Part of a small language model's weights.
Training: a variant of Muon for these matrices, 237M tokens, 14484 steps.
Each number is 500 + 25 x the weight over its row's rms, rounded and kept within 0 to 999. Layers, rows and columns count from 0. Numbers have three digits each. The size before them is the row's rms in percent of the matrix's.

# up: layer 5 MLP up, 448x160, rms 0.294, rows 286-311, columns 0-79
# down: layer 5 MLP down (transposed), 448x160, rms 0.323, rows 286-310, columns 0-79
# gate: layer 5 MLP gate, 448x160, rms 0.276, rows 287-311, columns 0-79
up286 102:445511510523466485490431460512454491517521516537488467487525490471474487512467526500451452531510483489479497473478500508523487504502537517482497470489530496529452497529482503506495479512509462522500471554513482471464514489491493486525483500
down286 108:482485486518471525496510532523465496469510496505491512500470481470511515493513495550484459493525512506505458499494520525515460439525479521498506479503519482482499510524476505511496508559449487495521530512446464482510498491461514539535473465
gate287 103:551441512461488502529485474485501507472489547469515483465491484513512483469489482481565425497556514465476528444492489494532472496562515463474472476514490506511466492485504501483501481506474474522525520478520451465533474541481520480544476487
up287 107:519524499504502521475502521525465545530475523512467502478501510513509490506475486465535519494568494483503538514503503509535489519523510483493475486495487515483466514496484551464510482505547501497520516518474420490510504500487535514479480473
down287 105:506531494523462492502537487452469483470467554507491502518476481462542530476504459461494510478497538507540524511542452442508542547507525511503509485482477490455516524486497493498499544513455519494503488446518492528501485497490473476499517503
gate288 106:524479500492511501488502502474494509467510513508517478473472513481477497503487482536461519536531468482530508499476501491565528481504487514510500498489491510538469490478472493479472511502542483514488533466426514521454506527416470521534476493
up288 101:499503493496533489498434506503496493511530515490515508506502508458496527525488484424502490503497524495492527473486488471480457534496525483478533461524511516491563530443497522473497521494525513491513506502550490497509441467522511478465547525
down288 101:515517507494479483541501514513503478466485521503474476520515518521511496495484475482480536432511474518486512479450499474480490512507488497504483528467502492417476498522470458482524444463482483476546491555493482497526492478487531479496512499
gate289 099:536498497491536504541481492543462509515498534471532480469452476546491500447467470547509487471512493506513468492430508511513529495497502498497492518493482547469530561475518502559513497508511470477480471497454538546493488489532498484516514480
up289 097:547541506500509494490494490529517560465478457488512500532499498455491505501517478507528487495454467481555539506481495509533512480503528505464482513547488505504498544483533543550447443524488479516521529518489517559513500476500462531487491538
down289 106:501470517505465492491469479499462488536485487499476491544488491517498499491512496536551491482479479528520471501475469519454481493499547485541476505480460534484513504515536544485528479504497446518474481457448542513501514491511463533500481555
gate290 099:464523559509530491506477497505514477539499564478498488495523556476487503488430507509502549521505518482499487512519464413498497476490487482439511482490514472536520524488497520501498500544530502488468495471460498523452480527515577467501522478
up290 098:516529465538452551510469508514497536451523498522524455498520499536516520537443550472503516490453495519485522488534489505536497509492518488453535542485458466522477535518507498509531496480493486494492531542455513493512492455491511474519493541
down290 097:483477505445465502497491484462548555551459523490531508501506506504510511487526511502508458488480508509500513520449513518480470548490527528480495512511507504487471503527545545478482533473486513458490469502543502485515510478502485508559526501
gate291 100:485476562466466498494517497515480479461510534519520523501459495479492510505505479479501550468505534515527453488500530540492546502478499505519519439486465456502506499495495474472514468457524532467471497477474514493499539473511481479508524489
up291 103:492503500489479517542512494465529493496469479468508468530451494535467454527507497500500493479514515496480461484519485542490523494491481482520517511501530488521488540507448521524493489517495488484507496517472495469464473516530473497472557481
down291 105:525521532509506503518520510516481456515492481481454473528520499500465497444523564511521563519500447509484501511475529519457446487490469507548525478512515452482506517538477506512507517488487539500479554516538486484509539440495548480534501502
gate292 102:484472493468476508495510521531488527469511474526454515460460509472482465469504540507512491495498485515480490520502497473511513475504504486525457494471467501461521511495498471525469511504515477540536505550512462526514514507521496553491523487
up292 096:506473509476495513516544458467450527439464509509484547523478498528539466475444495489468496499501443496540525447495508497495515505500522485470489517490461488498510509490454511486531481497459530459516525483522469517452520541477515494506543493
down292 101:485550471503526483457497486464529438505506515504527509484520489534459476471480484478477506530489492476509522478548510536495521511486523507532470479501494487520486506500475496490510520455535523491499457499505556470482516522521493478508524535
gate293 098:466500473513501482514489523460527495466503496553527445487513474496505509500491479545489477469508480476506503489528461484494487496484509473541501510470477503491499530480476527438486488490501502525496504516483504506532480460493476535482532478
up293 095:501473498480478542445514540496482559444492503490519499532480521510496544535496467468527489498496484480504475470510494431505479481475500487479514504497556503479524535493500521518497498476540521476532507481486477517499498550486496518485517534
down293 096:510492496524485458504490517476500507492500488541524494476487474509500503480474465538505509510530508499513466506503493557512518490504482483513503522543514514513493500469489503441448489444503468479513443495496502495504491439482487468495491493
gate294 094:509502504470490469459490483542482502503451518450498524458505499517511476456513490476474498502505521488519508510522541520494487497477501468499476489518506498531449560525494460512485543460503551478516509484525489471499519521492514510508460459
up294 094:515459494505476479551516483492471502489468507499512517487474494467462487515462501535502474462478509500473521495489503516502504553510484519489528498449489525472517476452493448407500489485465482503454513504535485512491494522478440503521513487
down294 095:496491462497506511545477528454514519490510536507542457475519479486545494537454478483511474503511519512518501505479529505492450491458515487486478487491534450523467566508516526502520510539467494473507523506508513521490465437496472510543487534
gate295 099:533514535530486474513498477477511499482478513504508495504498490523452534528478479465494472537518472484499508577444539494490492527520507474506511496519468515511543439496515474489495535497487529450473443518478538506496475474520524506503537485
up295 100:549530557487488480500524470497521491506480530498540497517555471496495523474555491527503520489517540476524481517543497501524530443570484526554526527538501501517511477487486550512527506512531562507502482502486513448491503501520515478477469498
down295 097:495468463468492474497488508520507533492498484502501489473519509505549505491494462526516497498491485494492551512508527460524493475517467530464515503490479485513488515499482506500497528490483502524515527504553495505509485488500514490449486451
gate296 095:529494502537509444534509506478449491491504489503516474492458481474529520492504495483509461515491497505534470502523492468494513488527507476478496554521460492472490517445511544503512522501490489496472479502504510450486536456505485496465457502
up296 092:455517498508513478507511527535513458509507498485532503496506485537436485514520487466525499484517480450487509484534509506467538500477507471534520491489511523479534508528495445542485537454443545506517476483487477514487491539502505529496486493
down296 093:485460473531483496487485509483528484484449492512521531511496485473439501493520497464484459521504516504514459508526520501477527521532465476503485493512471489525481510524512529524494536541481517482512524511471480460505477484498447507486472487
gate297 099:541525486495517533489563497511512498509535487495478516468503498480502495469544515531474531463525515503539536476506530553508497450483483522471526473521508527471528526540540512495517493505491504508452519510522485497532536514483498509527463484
up297 100:525493491485467478489538475445497513480508470514475487491522453476510482517489524477489455491513528494547489524525523529495491521493507495514529543463458518517524514510491503496502563506516469526515510492560527474528516463499483501486461498
down297 097:518490488431485554470517478507485505532475515554461502531503520527503491523478498510500441534480493529512533519470489468518500540496506528509479539495492499501513483455490474447475481499504487540514507519524492481474447498520526426486484510
gate298 094:521481485522506508512457497497462484519518485487469515463484520514516503517454457459492507459490507509478494520482488575518459512482472534470470531527468474500508478525441482528520519475487519500516547518469495547513510488511505494455496474
up298 100:508503514493500522527486492528514513494463496447514491498503414506474511488520510505516519584524499512487523457540490497524502455546474467490516489463518498552494498473532529506474492504525521495472472471476475497490500506476502530539468517
down298 094:456531537499508503535493513512434497449539493524490458525459526512495475504460520481481518481493454474464510474522511524497527515529527489538493516507509510474493526480485458502544550545508479511515550549494518471497458510524452488468529450
gate299 098:479490457482470469480503475510492512485508459490487532513478486474531432462511542526531540494521490519507531478499486455492474473452570498485491505507551569517463507505493508470508511469509474471489528516465510490525490535525484559503511496
up299 100:495496492539544536478511504504500511524500502465546463523530491497535531506528480500490488497469497499473497528469465490487557495525514473502482517548438467463514518472491487518463473532505511516466485449509505532503501458505484467500515494
down299 104:484466473505463482484488461469491499473495501499490533470503502542466459475516531502487501533522482516505455506500477496553464540459497511470490512534520557509530457497470496515507519497457520494547521511521529519500546480484517482515513468
gate300 106:502513484531524510514488462530503523509485516469544503474495533510494461531461494521484536473473493507526490526474472485525469464484502482452481477527501501424496461513509489500498473494500489463535486540467455496495427482504504503485539496
up300 107:457477498495528472513487480463496493485553522480478528487496469509497515458538498507510541502524495490516498444469502531530485518484545504525533498483531504533500497482498469504515452514505501498539542444518504522523536527476479555512514498
down300 103:520510579490491531509508514529511444492502528496483478507489505527504511486523495458474475503533520491471530538529466478495521503530505513505515470515467474545455502469495463467527512524525491451462482475488458467495509475470540498491512498
gate301 106:525513532495495494509501534541460524505537480491543516484477483501460506466476490483433487480484481501512513503468512501489519475478490466495477486488499527499480492491486504503527484466482497469485512463515510469497514476499522510494484500
up301 096:479490505503505442473488543525481516488484521514466501529563472507488502483467490461504481501499491534468473540502518572518561483511517507450520505550467472488495503491535484485484492503487499513493462524468476482504499529506499488519496508
down301 096:467487488502491535529516518474490468536489498511486512526483469512432485484470496506485504513533502482525517505490493501513518480510470467524501469465549523491508501482509509528488499496545471495485476476457502478486507500528484546517515496
gate302 099:532481529492526527542500479481502469537498489494506510480485546497508467512477476505510506508496485514508489453482478541483514460524537473508480501469491497507465512522462492505479506488519519547556514486530524553489464522480516521510512497
up302 098:463487490449518502492505490532484457481515505496494534525559498455520461469462531508514519509504517500507501498489467508471515509529492482524484508484484507465510442547501526510514519483496521447512494481507535525500475488500598492493508504
down302 103:479466469483517539507503534563500489540526510541505511525532560504527514497501465498560503476534506514486484505518484490477516476542522513519530542511503517472471487492483492492509496518517510523525530483549474525505495499532450527500473517
gate303 101:463527545478491461500509500564489508483509478470470483514485523501494516489477500470489520481454484512523510531455499526491513509491448486519473460555490540468559500477495528527481476510469540506484469489524529467541511516510503499516519494
up303 109:478449515509482533490490493462481501505453508526499503525544515506458515497498420467502565531485488490508463506496538470464474532502473484523508496490497505524544500529479500499505554525506485515516478509515497510527471537453543513478471526
down303 108:529487455496526524534515512560464534481474529471507525472468546501525476526455465468499501526456480510499477492534468510462507515503491509543501495492477475440534481493513535474494483507485471495530513475500522515505511501499492487511480516
gate304 100:501445549499519538503473512533520465545485540468477512495498455519470499525452478473470497520496472519545495521541465519463488486492456543450519533504502471492497489523465519499534495520490481480521496503482500494493501478503501509490524499
up304 102:508526477474477467521520515492472523477527511499521508517489515519561471491532510522511535471477517483533501518503569509472510502506494485518544462476503507454494506480463479527423522518513540517489500518502496513526459472454468535525498479
down304 104:499534466509473489481545505538483486467539515511452496501490506502465500500472495425515530490536511474438511496485473494566497490501473491566491557523467512507533516518518492509528512499502517460508487497512493517500546457480498451522472480
gate305 102:473483516503474486507484439508586453497483494448485507481464495515499522466509525520488506522467518447485446495510488504487512503517484526513503524511486517571488533469494500488469528488486522511542510496486495531495475535527508493543511479
up305 097:510510502522452505493495489544517491500493493540499512510513454495491418475431530487509519523504483482586519496487517561525465472494464552510529471482491529470491491494445513544485484491501521504522529466533496508526461475508493510492458494
down305 104:462550504523521492518518528521460512480519475459458511539482484520488484458451491509505514480486491485537497484491498514504450472486475479458495514505512499511505492541504529532523502463460507484465446464542530521501499456479494551514494479
gate306 105:537462513496466443519497505494543469532537486492484488466476529504534514473455487501511537489540490518508511554492497451489488501498471507516480488487511527498506478523480447499542499482512462472498467521502500501476491478486506459535488468
up306 101:529502475475487489523534510500513480487524492482495497472515548484520528447500496499513490511481499564477491533509531536513491535459501535551504511469534530537484483518519469498534454480529514469521541514483515539491534500520493485528478507
down306 099:512507489513541475531469517513491485501539460447512477476516525538489506511489484505504518440549490468550519507485480464484481501531497477495503505458517469492512486500452479489494495519510569497430510499514489510468483487520493479494505515
gate307 094:494448461511494468494486508508489496462482529509521511537454508521524525474486525504514479516542507505516508507526503484508521528517494508487457482479492521560528489553486497471497512542539500469557493504449516505490520562520499518581488490
up307 091:478516477519446476522497504523501512434490526522519504522543515502463460490483464479526526512443501461489482522539502491488485518482502501524514471523538488501470493507436532504535527499525479482481531514496514524518493465497481511532532435
down307 095:500482527492481485453527460493490511479532489508510511478509495525458538509508496488500486504500488530492529486479482527483501499530467527487489485497498529488530516523511500460552465513504534545470478484466478486484493496476518510497465520
gate308 098:443504484503459494510492520507510499516464494515530524493488496526520504521524503510472470530534499507512501445494523487483480486491497478532536508542496482508463486537524514493505524499476517485503543563494490522480495497521557548543494526
up308 097:489508477502511515483548497545530476527501465506521487487505474541476490491477473570444520480504473494511489466476503514518506516462461461464451486512510488524466515536528517513471524496523469510472491493477448506517476482485504526510492495
down308 101:484530481476529494506515488535504500466512543506506496453471456472517480519481505508537511499492471512481519481554490454554486531494510476478483463489465522514522514517436494529522509459466527550476498475534467500534471495472472515520479539
gate309 098:504510485471480504506497540478507489483485491464509523514493448493480438472479481479506499501449498501488480461500494473488536487519476507493501510545485501489472524480510508510494542480445539509531497499476477511508429500461510504494494485
up309 097:485501521492440495511485511478519537519503507528499494451496493502551443533459512507447494463530525529500485502469485516472533529439506495479504493520516481477504498497509487536474516453499518530530497487448521484479489528474504513488529505
down309 100:453502447499496557453503529485484511477522494513510497512476456491480470477491498471523508515485488494454527513558513506514518498547523521529486508490486477505502546503516513492511472486467531481483513450458502527528476487498519474475480523
gate310 103:517522486529481500531482496511485507469514519519521484519530507514456497535505497474500474523475502522493510506488537471467513521508463469524424479484481467550500503485522496524495511486451400483508511520514520514526458527485514468537505542
up310 092:481508479506475480493503482489487482486478504478466562525485494557481529517503517539487473516453562484471493510500471452464517471522489524475476498500452509512484488517492535490447476506485500487489490505492500502480536542497502494484484502
down310 095:554519510507484487482527515528479531486495495510534446449465523483523486508499453480552518516491501522497552506511513535514524483528492456464510527530530508505492510487492459468463527513512492511493492450521494511507498502458494511484524476
gate311 100:487444508476474508504492498482506538487512500535542506489510550470529523470513499547488500494476486502477542516527483478510488467467529500528503488510506494508442471486513521520529511470529481504549481495482534496547479499528518453523503493
up311 096:493519486488483481510484546551484522495478526479478499446488510502481512455527531462520474456453548518510485502526510483498513543541507490497468546536533482491519556496500514498510518499455501503493481480442512507507506526488498512546562502